config.yaml
head_dim: 32
d_mlp: 320
norm_eps: 1e-05
rope_base: 10000.0
bias: "none"
parallel_block: false
init: "normal"
optimizer: "adamw"
beta1: 0.95
beta2: 0.99
lr_head: 0.0069
final_lr_fraction: 0.0
doc_mask: true
train_tokens: 106700000
steps: 5924
Each number is 128 + 24 x the weight over its row's rms, rounded and kept within 0 to 255. Layers, rows and columns count from 0. The size above them is the row's rms in percent of the matrix's.

# layer 5 attention query, 128x128, rms 0.198, rows 0-63, columns 64-95
size [105  89  82 100  80  87  85  89  94  85  82  90  88  83  89  94  95 114 103 103 125 109 137  96 135 119 141 120 102 116  98 103  59 118  92  59  90  65  83  74  88  93  90  90 107  88  90  94 103  83 121 101 121  92 119 118 113 101 141 125  92 106  96 122]
[[101 120 105 169 128 137 128 139 187 138 112 149 171 106 141 163 133  74 110 131  92 113 143 128 119 109  84 150 182  99 123 119]
 [150 167 142  88 181  96 141 124 134 181 144 119 122 121 111 109 153 131 112 148 126 119 127 111  77 116 112 169 115 160 118 131]
 [137 121 121 132 109 157 130 144 139 141 145  99  96 121 124  80 108 139 154 153 135  92 101 119 110  80 142 147 105 133 109  99]
 [107  86 140 114 134 169 133 130 114 135 114 108 139 135 130 158  88  62 168 129 160 137 138 135 170 126 106 130 145  87 156 108]
 [152  87  90 140 108 149 107 136 128 144  90 139 129 130 126 115 122 151 148 159 142 118 124 125 150 139 156 149 128 101 100 111]
 [133 110 161 115  98 147 102 154 139 110 125 145 117 114 125 171 106  92 131 118 139 138 149 106 182 114 118 130 191  99 139 102]
 [141 112 104 176 119 106  84 144 133 138  95 178 135 136 158 144 139 155 120 149 107 141 121 144 136 151 128 149 111 103 111 104]
 [164 136 103 104 124 100 109 120 141 161 108 122 128 123 142 110 169 133 102 158 160 139 124 108 118 142 141 195 110 147  96 103]
 [126 165 161  93 144 142 131 116 138 190 103  77 131  85 108 106 138  98 113 133 129 116 181 102  82 143 133 154 132 156  92 139]
 [121 151 173  67 158 129 148 117 152 117 148 131 141 103 151 117 137 175 139  92  80  80 128 119 126 105 119 137 122 154 122 151]
 [145 115 141 130 140 125 124 100 148 143 123 133 106 119 122 162 135 129 127  75  83 163 135 136 143  88 104 141 162 120 138 133]
 [ 89 114 139 149  91 133 147 124 105 141 124 142 111 141 111 115 137  93  95  98 102 151 119 157 111 152 138 109  86 109 141 140]
 [115 131 115 152 169 131 123 129 149 102 106 156 125 120 136 115 139 136 151 149 150 117 104 125 141 130 121 141 162  86 147  95]
 [103 130 151 105 164  89 136 118 165 159 129 110 139 137 119 123 118 120  63  93 103  97 124 118  64  90 123 141 150 160 149 149]
 [ 98 153 118 100 130 118 160 119 129 136 118 109 110 133 122  95 128  90  85 114 125 146 182 118  96 159 138 129 111 130  93 133]
 [139 168 161 142 169 114 168  80  95 154 127 115 134 108 141 126 115  98 119 124 137 105 144 129  94 147 180 106 139 133 135 141]
 [123 132 137 141 148 119  88 124  79  77 156 132 107 144 152 129 167  94  97 181 141 118 126 139 142 143 144 122 121 139 113 102]
 [127 159 108 144 121 155 117 116 136 117 140 125 152 105  92 127 154 139  64 161 123 135 107 105 134 154 145 129 171 121 156 128]
 [120  80 134 133 138 161 123 106 173 103 136 135 176 111 128 140 148 118 147 129 100 123  75 113 177  96 113 125 143 106 145 107]
 [150  89 114 118 108 122 123  83 144  82 157 139 136 130  95 113 115 107 139 129 103 139 101 129 118 135 145  93 159 153 119 140]
 [159 133 127 122  69 135 144 158 117  97 106  88 151 131 133 114 151 135 104 124 103 145 155 111 120 167 139 127 139 136 121 128]
 [131 129 150 139 140  93  95  80 134 108 163  95 135 116 112 145 119 115 125 137 187 118 153 125 151 103 122 167 143 147 158 127]
 [129 143 107 150  60 121  94 152 135 119 135 110 158 128  98 127 128 142  75 128 113 138 131 126 135 160 128 108 147 114 102 161]
 [108 132 161 173 152 123 128 133 113 191 139 109 125 108 169 124 110 116 138 151 181 110 140 126 111  91 153 120  83 102 166 133]
 [131 162 101 132  80 122 108 141 120 120 122 126 144 113  75 125  94 130 125 113 130 132 131 140 114 153 100 110 166 116 171 107]
 [138 170 107 116  82 120 172 179 119 151  90 118 151  96 151 138 121 205 143 118 125 132 137 132 127 125 191 107 130 111 134 142]
 [124 103 156 114 195  78 132  98 161 143 144 155  97 146 139 148 149 108 144 127 130 129 141 127 134  91 128 124 165 152 132 122]
 [118 104 122 131 117 146 127 136 108 133 115 106 106 142  74 107 123  96 127 123 152 149 119 142 103 179  91  93 119 108 134 120]
 [153 168 115 135 119 134 129 138 158 126 135 119 136 120 117 148 126 155 137 125 127 130 137 110 132 149 138 112 118 125 116 142]
 [158 120 118 138  65 116 112 129 126 134  99 127 128 141  74 106 138 178 103 115 165 137 128 137 123 159 120 145 141 136 138 126]
 [121 156 138 108 143 114 148 140 114 111 126 143 112 163 149 139 124 117 105 143 137 148 139 145 177 163 130 168 131 141 101 129]
 [122 183 118 117 141 129 158 127 128 137 159 112 124 157 106 135 168 125 111 138 128 155  94 103 104 121 126 132 142 116 135 133]
 [122 135 143 119 158 117 123 107 135 125 142 119 177 117 161 165 120 128 101 162 144 121 148 115 132 135  95 129 107  92 123 156]
 [112 170 139  99 119 140 124 122 147 115 127 102 132 108 133  82 123 170 105  96 127 101 138 119 135 141 160 134 130 120  95 156]
 [161 102 114 153 121 122 130 136 103 121 110 166 116 141 121 140 111 134 142 167 128 148 139 126 161 122 101 126 115 123 153  90]
 [157 115 165 139 110 145 150 126 156 117 107  85 135 117  98 135 136  86 138 148 134 104 138 149 121  99 141 109  99 135 110 122]
 [169 110 117 140 107 147 113 135 117 162 159 190 115 150 123 147 122 103 161 156 125 168 115 149 179 122 138 127 117  97 107  87]
 [150 122  96 148 157 106 141 140 128 118  90 126 148 127 134 119 135  97 128 174 210 166 134 119 132  88 115 102 142 138 151 148]
 [113 176 147 111 147 131 152 100 160 125 138 118 116  96 117 100 135 187 117  93  96 147 147  91 115 164 154 159 105 143 116 149]
 [158 108 113 144  86 110  91 127 111 134  94 133 125 145 101 162 139 132 149 156 136 136 113 140 121  85 136 133 115 140 147  89]
 [ 81 109 106  88 134 107 121 150 148 116  89 139 127 143 148 131 124 133 113 102  98 130 114 136 126 109 151 161 159 104 148 159]
 [209 110 138 172 105 152 120 106 138 128 153 132 159 168 131 121 146 155 162 157 157 136 125 139 151 115 110 127 125 152  93 100]
 [114  95 115 155 102 162 125 121  94 149 109 153 125 134  73 126 137  99 111 147 174 148 122 155 105 134 186 152 114 107 146  82]
 [182 169 141 146 122 131 160 105  87 153 121 118  97 124 123  95 135  92  98 149 124  91 126 174 153 161 131 134 108 125 136  85]
 [130 143 123 106 103 120 142 115 134 118 110  91 107 139 115 116 117 107  54  91 107 124 127 161 113 140 159 180  84 137 135 125]
 [173 104 110 155 141  91 132 121 130 128  94 124 118 130 132  94 123 142 115 146  84 158 177 138 162 116 143 104 140 118 130 134]
 [135 166 132  87  82 116 132  94 158 144 129 115 125 111 130 103 118 170  92 119  99  63 111 127  99 111 161 112 116 139 114 136]
 [126 115 154 124 124 127 122 146 101 149 117 177 129 140 148 151 125 112 136 113 161  98  81 145 184 124 126  83 110 109 152 125]
 [150 181 144 142  99 168 130 142 161 107 145 127 140  96 100 121 140 136 139 137 152 113 128 129 108 116 171  89 119 139 104 115]
 [125  91 133 136 138 136 140 173 171 160 106  67 142 110 128 128 159 116 147 112 121 140 113 134 142 142 126 156 130 151 109 170]
 [114 118 137 151 153 132 126  90 158 126 140 158 113 101 150 171 123 154 149 175 130 105  75 127 180 128 123 137 168  99  88 108]
 [148 118 151 142 117 156 145 174 144 136 130 113  98 121 106 102 143 135 110 103  56 144 179 144 109 152 112 149 110 147  97 119]
 [153 143 140 104 129 119 137 130 123 125  84  95 124 134 148  77 151 125 150  84 122 106 129 128 114 128 168 104 117 118 131 155]
 [ 96  91 118 126 108 147 122 131 155 116 119 114 119  96  80 106 146 150 111 137 130 122 172 148  76 101 129 160 114 147 108 126]
 [114 135 134 123 124 138 148 163 122 145 154 128 132 146  93 136 122 102 136  73 121 106 141 131 124 125 118  71 112 119 143 169]
 [119 126 112 165 139 121 106 128  94 136 140 119 129  98  81 114 115 129  62 136 126 143 170 142  97 165 127 147 102 129 152 119]
 [139 145 141 122 141 118 124 143 107  86  78 126 108 128 135  97 117 152 178 142 134 115 134 111 119 129 103 130 155 162 120 111]
 [152 130 113 115 102 128 141 117 145 119 159 142 122 135 120 169 109 108 101 143 101 140 159 124 178 113 136 130 169 119 122 145]
 [132 110 117 103 117  89 128 160 134 126 116 109 138 175 105  88 114 110 131  79 105 133 160 105 100 115 159  99 155 125 172 156]
 [131 158 118 168 125 170 127 133 132 127 123 118 119 133 131 132  93 134 102 179 126 126 110 159 131 168 134 182 127 140 142 107]
 [113 152 138 144 109 141 157 129 124 175 191 132 116 112 142 175 125 145 154 147 142  97 128 157 111 142 132 126 114 118 143 124]
 [123 106 102 125 117 112 133 145 116 148 113  94 149 141 124 128 129 121 175  84 146 178 183  72 121 110 130 132 110 134 166 184]
 [126 102 151 121 151 132 142 132 117 109 127 150 121 129 158  98 159  98 145 124 134 103 107 168 138 150 107 125 134 142 109 114]
 [111 105 142 149 117 142  99 111  98 114 128 133 111 136  95 123 152 104 142  74 104 133 150 107 100 121  81 124  89 155 118 159]]
# layer 5 attention key, 128x128, rms 0.18, rows 0-63, columns 64-95
size [107  97  92  90  97 103  80 127 102 126 111 100 100 106 111 106 132 100  98  95 102  96  99 103  85 103  89  92  86 100  88  98 129 113 109  97 110 108 124 105  98 110 101  82  73 101 105 134  83  75  94  85  84  77  88  85  81  88  75  73  86  86  77  72]
[[159 133 176 154 129 118 131 140  93 105 124 126 122 186 125 128  96 147 151 110 150 121 132 116 162 151 128  67 122 149 167 149]
 [134 151  95  88 108 104 104  95 162 117 130 152 122  87 137 152 128 129  87 150 112 142  65 162 118  92 122 171 139 133 140 142]
 [121 155 130 117 128 131 135  93 159 140  96 128 137  97 121 158 117 101 132 132  90 111 106 135 103 129 114 152 132 113 128 128]
 [114  77 130 149 139 178 114 116 146 189 103 161 140 164 149 149 124 136 126 141 115 134 124  92 174 114 135 140  82 101 141 114]
 [113 123 120 140 126 140 124 108 190 165 114 147 148 142 153 154 142 106 142 140 123 112 113 174 134 104 118 171  96  92 128 105]
 [156  94 106 139 167 136 130 140 128 112 146 173 110 154 147 142 130 143 147 168 141 167 103 107 177 139 112 139 107 132 127 121]
 [157  86 116 111  93 106 165 119 138 139  97 127 111 140 157 117 114  96 124 155 111  95  99 132 133 136 115 117 128 148 192 130]
 [129 156 105 140 133 163 120  89 167 115 138 143 130  89 134 147 154 125 139 151 126 135  89 134 115  88 134 177 131 115 105 114]
 [ 88 129 114 133 174 140 128 102 166 136 119 125  95 134 133 146 139 134 117 131 120 144 117 106 117 125 129 146 148 109 122 139]
 [140 152 165 102 142 100 145 105 109 144 119 100 127 127  91 110 110 133  79  88 164 145 151 113  73 145 134 145 153 150 127 144]
 [114  85 129 107 119 117 141 149  69  99 106  89 148 150 110  96 115 128 106  84 115 143 163 112  94 151 145  78 136 151 132 164]
 [157 131 135 121  90 147 153 179 129 141 119 132 155 137  99  98 131 117 130  73 108 122 121 126 131 146 141  92 138 157 138 163]
 [120 129 142 114 119 127 118 144 110 113 134 132 150  95 148 141 106 152 176 182 133 156 133 189 183 120 146 137 116 145 122 101]
 [125 149 138 102  95 127 179 124 116 118 118 124 120 120 106 125 130 108 104  90 113 117 149 100  94 177 132 126 125 133  95 135]
 [139 140 127 145 112 145 111 115 144 121 133 117 179 131 123  88 101 126  87  70 111 123 107 118  66  96  89 146 122 137 150 150]
 [162  97 106 120 120 135 122 105 148 140  99 149 129 171 134 144  92 147 101 119 152 143 140  82 122 152 119  98 128 111 122 132]
 [122 124 117 155 105 137 116 138 153 130 124 142 120 114 125 150 138 127 165 204 107 127  88 150 197 145 124 141 110  79  99  87]
 [ 74 151 128  94 166 151 101 126 128 134 152 118 122  88 146 122 122 177 141 130 164 141 133 130 149 107 132 177 101 139  93 117]
 [ 63 124 170 126 126 139 131 148  78 161 173 106 153 152 166 126 104 127 154 159 132 106 143 183 130 144 155 114 113 137 126 135]
 [ 58 129 149 125 114 106 145 138 104 171  77 147 142 126 141  96 142 154 159 109 137 171 179 138 122 156 136 107  98 117 121 132]
 [123 145 116 125 115 131 122 144 181 167 155  85 132 139 144 114 113 129 129  97 145 131 110 135 128 118 112 108 114  91  73 140]
 [115 130 140 116 108 183 155 144 131 117  90 114 121 122 132 153 101  89 148 145 157 158 142 116 135 152 149 137 122 152  90  99]
 [132 145 120 142 118 161  75 126 129 154 135 136 120 150 136  53 136 121 111 113 116 144  88  77 132 118 141 132  74 110 129 148]
 [130 164 102 128 107 129 130 106 143  83 129 146 120  87  86 169 156 137  89 176 136 111 101 123 138 161 145 124 118 108 134  89]
 [105 159 130 149 146 149 128 150 111  89 109 134  89 137 158 119 139 116 115  90 141 146 175  76 142 138 109  96  80 160 158 127]
 [160 149 122 160 157 101 124 113 105 104 132 150 150 115 116 126 149 110  86 123 153 108 123 120  74 133 121 120 118  96 121 131]
 [107 113 122  91 135 102 163 142 105  90 121  92 101 116 107 114  98 137 141 154  79 128 116 105 127 116 138 107 141 111 124 116]
 [152 121 100 137 129 119 101 133 167  91  94 171 154 113  96 142 142 105 117  95  91 119 132 102 130 149 111 148 106 124 162 133]
 [108 160 140 143 151 140 148 138 142 158 148 141 125  95 122 116 120 139 128 123 135 105 133 188 118 141 141 141 131 129 137 117]
 [114 117 105 127 105 132 140 165 121  70 154 131 152 137 120 134 101 117 107 136 145 164 139 120 112 104 129 139 122 170 155 122]
 [138 106 116  95 110 123 123  97 133 117 118 116 161 101 104  88 163 129 105 129 118 148 115 128 136  91 111 136 118 140 129 115]
 [102 126 109  97 165 152 181 165 156 148  96  83 116 102 128 137 155 108 104 120 123  93 174 119 148 130 129 148 120 130  94 129]
 [142 103 136 161 139 139 142 133 129 126 132 152 125 142 140 163 115 105 160 179 143 149  94 126 144 118 128 118 145 107 133 110]
 [ 90 158 115 100 128 109 106 122 159 116 115  77 138  95 112 103 129 146  90  64 127 140 155 118  69 113 151 133 105 160 120 119]
 [169  99 130 152 122 112 101 133 117 125 154 149 138 119 132 159 127 109 134 158 175 105 107 160 150 119 132 162 153 125 136 118]
 [129 109 120 155 153 125 138 140 143 131 115 148 106 156 161 158 111 129 129 162 144 140 121 139 163  95  83 134 116 117 104  89]
 [151  97 120 128 135 136 117 134 120  98 127 176 130 132 157 154 130 128 153 183 177 109 132 130 176 130  79 117 135 134 127  97]
 [127  97 102 159 131 140 118 114 155 132 145 139  92 150 130 151 118 125 149 168 129 144  73 129 173 125  99 120 164  97 142 115]
 [123 142 163  92 144 113 128 119 110 151 122  61 128 140  94  66 146 153 115  99 141 122 163 133 102 141 119 132 143 146 127 169]
 [183 106 133 174 114 141 159  96 113  96 126 164 144 142 142 145 131 119 114 134 141 152 120 156 128 157 110 149 134 140 121 106]
 [126 171 104  83  80 114 109 124  99 136 122 113 141 100 108  98 136  96 112  99 133 128 105 128 118 148 122 120  96 146 125 162]
 [ 97 103 138 144 148 126  88  87 107 128 103 190 118 127 127 165 124  90 147 164 124 171 133 108 166  92 109 113 133 123 136 104]
 [106 117 187 184 100 124 147 158 125 128 134 162 135 169 110 126 149 113 112 149 119 137  73 126 163  98 104 104 104 122  97 108]
 [ 91 120 130 105 144 155  90 178 145 174 106 124 124 117 124 155 125 150 153 123 110 138 157  90 178  92 156 154  89  89 123 122]
 [ 74 136 138 156  95 135  98 179 117 145 135 128  99 123  82  87 116 144 127 100 103 157 145  95 129 139 127 134  89  88 132 132]
 [135 123 115 141 130 126 151 120 113 133 119 143 110 141 114 149 130  96 150 141 149 143 113 135 148 123 112 150 135 136 148 160]
 [114 128 140 133 105 135 119 118  93 144 102 117 151 107 109  97 144 138  90  93  75 108 161 147 107 148 129 131  97 119 140 126]
 [153 113 104 157 107 130 121 123 147 121  97 146 138 161 143 133 125 117 172 156 149 134 125 144 161 123 106 102 128  93 130 104]
 [137 130 131 116 136 100 183 148 134 154 109 139 147 132 151 153 129 166 131 150 103 123 184 141 146 131  80  75 143 119 161 134]
 [121 123 145  82 116 152 128 111 102 118 130  88 123 143 111  92 152 115 151 132 116 153 158 147 130 160 180 123 115 168 106 138]
 [134 144 110 127 157 153 120 154  95  99 128 105 122 134  95 144 130 133 158 160 135 120 157 136 147 152 121 140  83 131 129 112]
 [ 99 149 169 151 154 117 171  81 113 146  94 141  84 139 157 104 131 116 141  88 140 145  93 104 109 128 108 132  77 139 106 148]
 [137 149 107 112 126 180 146 133 149 115 114 103 156 134 126 113 125 173 132 113 137 125 115 150 152 116 118 132 126 134 126 149]
 [166 128 136 173 109 112 167 136 114 101 115 135 102 170 155 138 130 109 124 130 106  98 109 209 113 125  87 149 155 148 124 131]
 [ 62  90 129 142 124  85 122 146 178 163 102 152 108 110 158  94 135 124 110 125 122 130 134 112 134 102 118  83 130 120 153 105]
 [126 138 129 133 105  72 125 156 123 172 110  97 138  91  91 137 126 123 126 104 160 105 147 116 108 109 174 109 134 157 118 144]
 [181 142 142  97 157 148 152 124 104 161 166 165 148 163 167 148 128 130 104 125 110 111 129 160 136 144 129 161 142 120 100 131]
 [120 152 105 145 130  99 164 151 124 103 132 169 114 142 135 134 138 131 154 156 134 140 164  87 134 144 114 127 105 152 110 131]
 [117 140 126 135  93  97 147 110 140 159 109 134 140 142 118 124 129 131 109 104 144 115  94 116 157  94 125 108 124 164 116 159]
 [169 131 128  78 110 122 118 127 134 121 138 126 129 134 121 126 101 138 136 145  81 170 157 125 134 112 126 184 140 133 167  90]
 [132 120 173 135 118 106 142 163  85 120 136 138 111 162  95 115 154 131 144 139 149  97 179 102 144 110  94 113 141 103 121 119]
 [109 124 176 104 146 113 146 123 150 123 164 123 155 159 117  76 153 123 116 124 136 127 115  93 113 131 130 124 156 163 103 150]
 [124 147 151 133 156 158  79 138 148 134 116 137 108 135 138 161 150 105 134 129 124 138 107 107 151 124 148 122 113 102 102 143]
 [132 149 176 150 141 108 111 120 110 132 119 140 155 125 130 102 118  96 102  88 127 151 115 133  73 127 139  86 143 115 103 124]]
# layer 5 attention value, 128x128, rms 0.153, rows 0-35, columns 64-95
size [ 90 105  95  86  99  89 102  87  89  93  98 115  94  97 107  78  79  99  93  93 108  92  85  84  95  85 102 108  92  85  84 102 106 109  93 108]
[[149 119 160 157  99 216 121 134 140 133 157 106 144 143 125 133 126  98 112 132 141 140 128 161 134 165 161 126  98 103 133 106]
 [102 111 142  99 102 147 143 166 123 109 134 114 110 130 120 110 159 101 132 132 151 108 125 156 150  58 103 101 112 107 102 120]
 [175 127  96 115 148 122 108 168  81 144 105 113 125 121 123 119 109 117 126 115 135 154 139  91 117 110  90 122  81 133  92 147]
 [136 128 130 122 143 126 163 122 124 117 150 137 109  94 160 130 129 133 111 112 185 165 133  90 122 126 151 134 118 115 143 128]
 [169 138  94 110 141 104 127 174  77 170  92 106 138 121 115 111 113 106 102 122 134 195 138  95 120 162 117 119  72 131 105 136]
 [131  99 102 126 157 103 179 147 110 125  98 127 129 133 112 120 143 126 165 132 133 100 135 126 108 184 117 111 132 163 131 145]
 [139 131  96 121 140 132 106 133 121 140 164 115 132 143 168 127 129 130 141 133 124 101 145 122 123  98  46 153 123 124 148 157]
 [134 120 121 144 108 100 140  62 163 146 136 115  94 158 162  98 131 126  89 130 101 117 151 150 125 144 118 122 168 112 125  98]
 [139 127 146 106 159 161 117 128 154  88 159 109 123 145 115 129  77 114 108 127 151 101 139 145 125 105 133 104  92 130 138 146]
 [ 88 127 154 177 113  92 127 107 116 197 153 117 153 140 130 104 164 122  90 137 115 118 166 162 107 120  84  98 110 128  88 102]
 [112 114  72 142 168  75 126 139 125 168  92 132 112 104 128 121 171 153 168 119 110  98 139  77 104 138 101 110 131 128  96 149]
 [130 123 135  85 122  77 125 133 108 163 109 144 110  95 137 107 110 141 131 130 143 114 145 133 119  88 119 102 129 123 148 146]
 [124 108 160 141  84  86  93 148 100 149  86 139 140 106 125 140  95 122 153 128 115 100 133 104 128 127  57 142 183  99  68 140]
 [126 143 133 117 154 163 120 148 116 118 112  97 115 143 129 121 125  82 127 117 103 137 130 129 151 172 103 161 133 171 131  98]
 [113 105 161 100 108 115 113 127 138 143 118 163 120 154 150 124 114 139  95 139 128 115 106 128 126 101 107  88  95 137  91 146]
 [135 131  90 132 137 157 121 101 126 139 148 141  92 123 126 117 134 132 159 113 133 129 107  98 125 132  99 147 144 159 190 112]
 [132  98 102 118 167 111 118 129 124 188 130 115  81 135 131 126 126 130 104 128 145 136 136  89 139 133 118  70 118  80 131 144]
 [123 130 155  96 135 143 142 144 104 121  76 114 153 108 151 122  50  89 120 124 161 130 128 107 150 100 124 130 136 147 168 123]
 [ 83 134 126 114 139  81 139 171 121 169 104 122 124 141 110 127 104 141 125 136 114  49 107 119 129  86 129 128 146  70 142 146]
 [137 135 114 155  83 141 128 147  68 116 130 134 171 115 136 147 175 130 127 110 170 150 107 118 121 128 120 102 101 106 127 123]
 [ 98 110 159 128 145 134 139 129 162 120 130 143 107 165 130 117 138 103  87 130 123 116 127 128 132 153 143 121  78 135 114 136]
 [138 127 135 101 122  88 121 135 103 129  68 125 158 118  93 124  99 136 157 130 154 167 118  81 118 125 146 127 115 153 136 167]
 [141 149 115 130 124 102 127 129  65 124  89 158 178 154 150 128 112 109 133 131 120 153 150  97 120 157 134 150 100 142 137 143]
 [102 137 122 118 129 120 139 125 157 127  90 138 126 156 130 154 187 151 131 121 161 153 140 125 137 116 142 115 110 138 188 101]
 [117 114 118 123 125 146 103 142 149 121 119 137 133 101 102 180 129 141 125 112 153 127 136 162 125 116 147  92 111 144 103 140]
 [121 109 183 121 117 157 164 132 126  73  75 134 146 145  53 155 124 131  98 134 172 119 139  97 149 133 133 119  60 111  99 145]
 [139 112 111 130 151 169  93  91 163 179 120 130 143 117 111 128 119 182 146 124 147 101  73 133 120 136 161 128 158 113 149 155]
 [139 126 104 138 140  94 121 132 139 102 167 144  79  97  90 144 142 121 155 129 136 107 100 143 116 144 127 102  83 147 111 130]
 [170 136 106 141 120 201 111 118 141 154 131 113 124 113 144 109  80  98 142 127  69 103 165 155  95 102 138 148  89 146 134 110]
 [ 95 117 126 144 153 163 113 135 203 121 164  89 118 146 101 143 140 133 169 125 138  96 149 132 119 116 119 144 174 161 176  94]
 [154 174 137 147  98  83 155 141 127 102 129 121 107  97 152 126 135 141 119 132  82 101 161 124 142 129 168 154 126 126  96 152]
 [117 138 106 132 110 129 107 129 132 147 132 129 141 109 155 101 124 129 179 128  74  96 103 124 123 104 101 173 173 130 125 101]
 [143 108 124 127 133 159  94 115 128  92 153 169 169 119 152 166 109 127 102 119 104 150 140 144 151 177 115  96 112 131 160 105]
 [137 141 148 130 112 127 157 151 135 191  86 127 134 116 100 124 127 170 117 136 138 113  93 102 117 110 172 106 112 159 155 131]
 [108 103 148 147  60  96 167  96 134 127 133 114 153 137 175 108 108 148 136 121 119 148 168 164 137 111  97 143  98 106 165 128]
 [ 96 109 118 115  95 173 120 134 108 143 151 133 135 120 120 116 129  93 118 122 129 101 120  70 141 124 124 128 118  93 179 112]]
# layer 5 attention output (transposed), 128x128, rms 0.152, rows 0-35, columns 64-95
size [ 88 105  91  81  94  89 101  84  88  92  95 114  91 101 105  76  78  98  87  94 106  89  80  82  97  87  99 104  88  87  83 100 111 110  96 105]
[[ 95 153 121  85 137  61 126 122  80 142 141 122 108 148 185 133 100 148 125 172 115 131  91 127  87  59 115 121 126 102 108 114]
 [133 139  69 132 114 112 132 134 123 161  84 116 142 134 103  90 112 149 141 140 157 129 148 109 157 146  93 148  80 130  97 129]
 [107 117 129 134 115 141 119 124 124 129 128 124 140 138  82  78 138 104 108  83 170 144  86 127 127 151 153 133 100 144 102 122]
 [127 169 119 127 120 106 124 109 141 127 114 121 151 139 128 147 115 104 143  84 129 125 125 131 179 105 111 120 111 120 103 145]
 [118 137 139 163 112 140 105  87 126 120 127 113 147 135  93  83 139 130  95  93 152 176 101 140 151 148 114 141  97 117 108 119]
 [138 124  73 125 137 138 142 139 163 133 133 103 138 104 136  91 159 119 128 104 113 141 165 126 134 140  74 111 118 177 106 127]
 [110 104 109  74 167 139 133 146 114 119 110 141 140 112  89 106 126 126 148  90 106 110 130 169  71 123 160 159 106 131 130 129]
 [179 141 139 122 120 143 139 171 132 110 167 172 135 151 146 101  96 169 119 139 147 144 117 110 104  85 128 115 144  91 137 106]
 [145 114 113 138 124 129 127 114 108 123 106 102 109 152 155 155 182 144 144  84 115 133 103 153 116 105 133 166 139 125 162 161]
 [123 110 158 143 143 166 128 118 123 149 123 141 123 154 105 100 103 118 123 143 139 128 131 168 119 116 114 112 119 103 135 123]
 [184 133 127 133 120 161 141 100 188  72 128 117 167 105  87  77 146 134 118  80 129 137 128 153 144 157 153  94 135 183 103 188]
 [149 133  85 191  99 157 112 127 144 107 126 100 138 125  92 161 165 109 149 133 127 127 159 120 158 149 127 157 139 126 140 139]
 [149 127 117 122 162 197 155 155 128 120 132 158 136 136  93 122 116 131  91 111 107 127 153 145 130 129 166 130 146 156 169 116]
 [118 152 124 130 167  85 129 139 104 148  77 169 140 149 116 111 108 147 109  44 139 141 148 139 165 137 103 153 110 116 123  94]
 [131 136 123 161  74 170 169 155 136 163 152  82  91 113 105 138 140 123 142 130 153 157 121 129 158 131 129  99  95 128 171 128]
 [129 130 155 166 143 114 138 175  84 142 141 131 148 107 117 152 107  75 102  79  89  95  95 146 121 137  96 157 111 122 109 158]
 [178 157 126 114 126 137  83 104 151  79 112  80 183 117 105 123 166 133 113 135 114 158 130 110 106  88 135 130 119 109  59 132]
 [111 152 131 132 158 137 141 133 116 153 108 123 154 140 119 121 148 180 103  78 102 134 145 126 136 181 106 129  90 152  94 111]
 [153 118 115 151 112 124 136 121 124  94 111 113 152 174 113 125 152 140 113 156 100 131 130 112  91 151 144 139 113 161 131 132]
 [107 136 139  95 149 137 126  95 125 141 154 119 130 135 141 110  72 138  97 125  94 139  74 133  95 126 153 102 124 131 111 136]
 [121 138 113 145 115 114 167 145 119 160 116 125  79 150 123 128 122 133 141  56 170 136 155 136 158 132 110  94 118 126 135 169]
 [108 112 137 148 109 182 106 131 157 128 145  94 131 107 102 123 174 139 113 101 133 128 123 154 187 189 143 158 128 148 128 149]
 [112 140 125 161 169 159 112 123 148 119 147 153 112 131 110 142 114 153 110  80 122 151 176 182 111 163 141 146 155 124 172 139]
 [154 131 102 120 140 120  72 103 140 141 102 125 137 131 139 124 111 153 147 142 144 162 157  96 113 125 170 162 153 140 161 133]
 [134 106 100 108 150 116 119  96 142 101  92 110 141 116 145 126 131 147 187 114  83 119 146 126 107 134 148 112 179 133 124 159]
 [120 158 102 100 130 130  98 138 119 134 116  99 102 135 139 115 132 157 142 119 127 146 162 144 159 134  93 175 104 105 162 174]
 [117  91 147 120 125 105 117 108 188 108 168 112 129  74  90 144 123  86 125 169 147  83 129 122 148 139 174 100 139 155 124 153]
 [148 131  77 108 102 130 146 106 116 129 103 102 168  96 151 133 171  92 157 165 105  81 118 118 107 115  93 127 125 135 116 135]
 [153 138 117 143 119 103 150 103 132 134 115 168 131 141 116  91 136 164 186  57 174 128 133 179 134 116 151 105 155 140 103 102]
 [128 103 165  89 147 111 124 154 118 136 122 144 151 163 164 114 138  89 143 143 102 108 137 118 139  94 141 137 166 131 111 102]
 [160 122 124 104 138 174 124 102 131 103  51 147 130 136 107 152 101 145 146  87 148  89 143 124 171 135 144 111 134 100 118 124]
 [121 105 168 162 128 143 163 148 122 118 161 164 140 145 102 147 118 108  81 177 142 109 126 146 131 124 148 129 126 143 120 125]
 [117 131 111 129 112  90 176 120 126 144  97 120 131 146 151  89 119 177 184  82 159 186 112  98 204 129 160 151 127 129 120 128]
 [134 149 124  95 160 113 130 135 147 104 154 109 152 156 124 148 178  76 136 176 161 134 100 120 147 111 128 123 142 119 116 129]
 [117  95 124 176 152 129 120 113 114  85 160 152 125 145 133 132 105 185  94  98 127 138  99 104 103 129 137 126 133 115 138 174]
 [132 142 139 118 109 135 130  91 112 157  86 117 131 118 143 117  92 141 155 104 141 138 113 131 104 140 137 142 103 141 122 128]]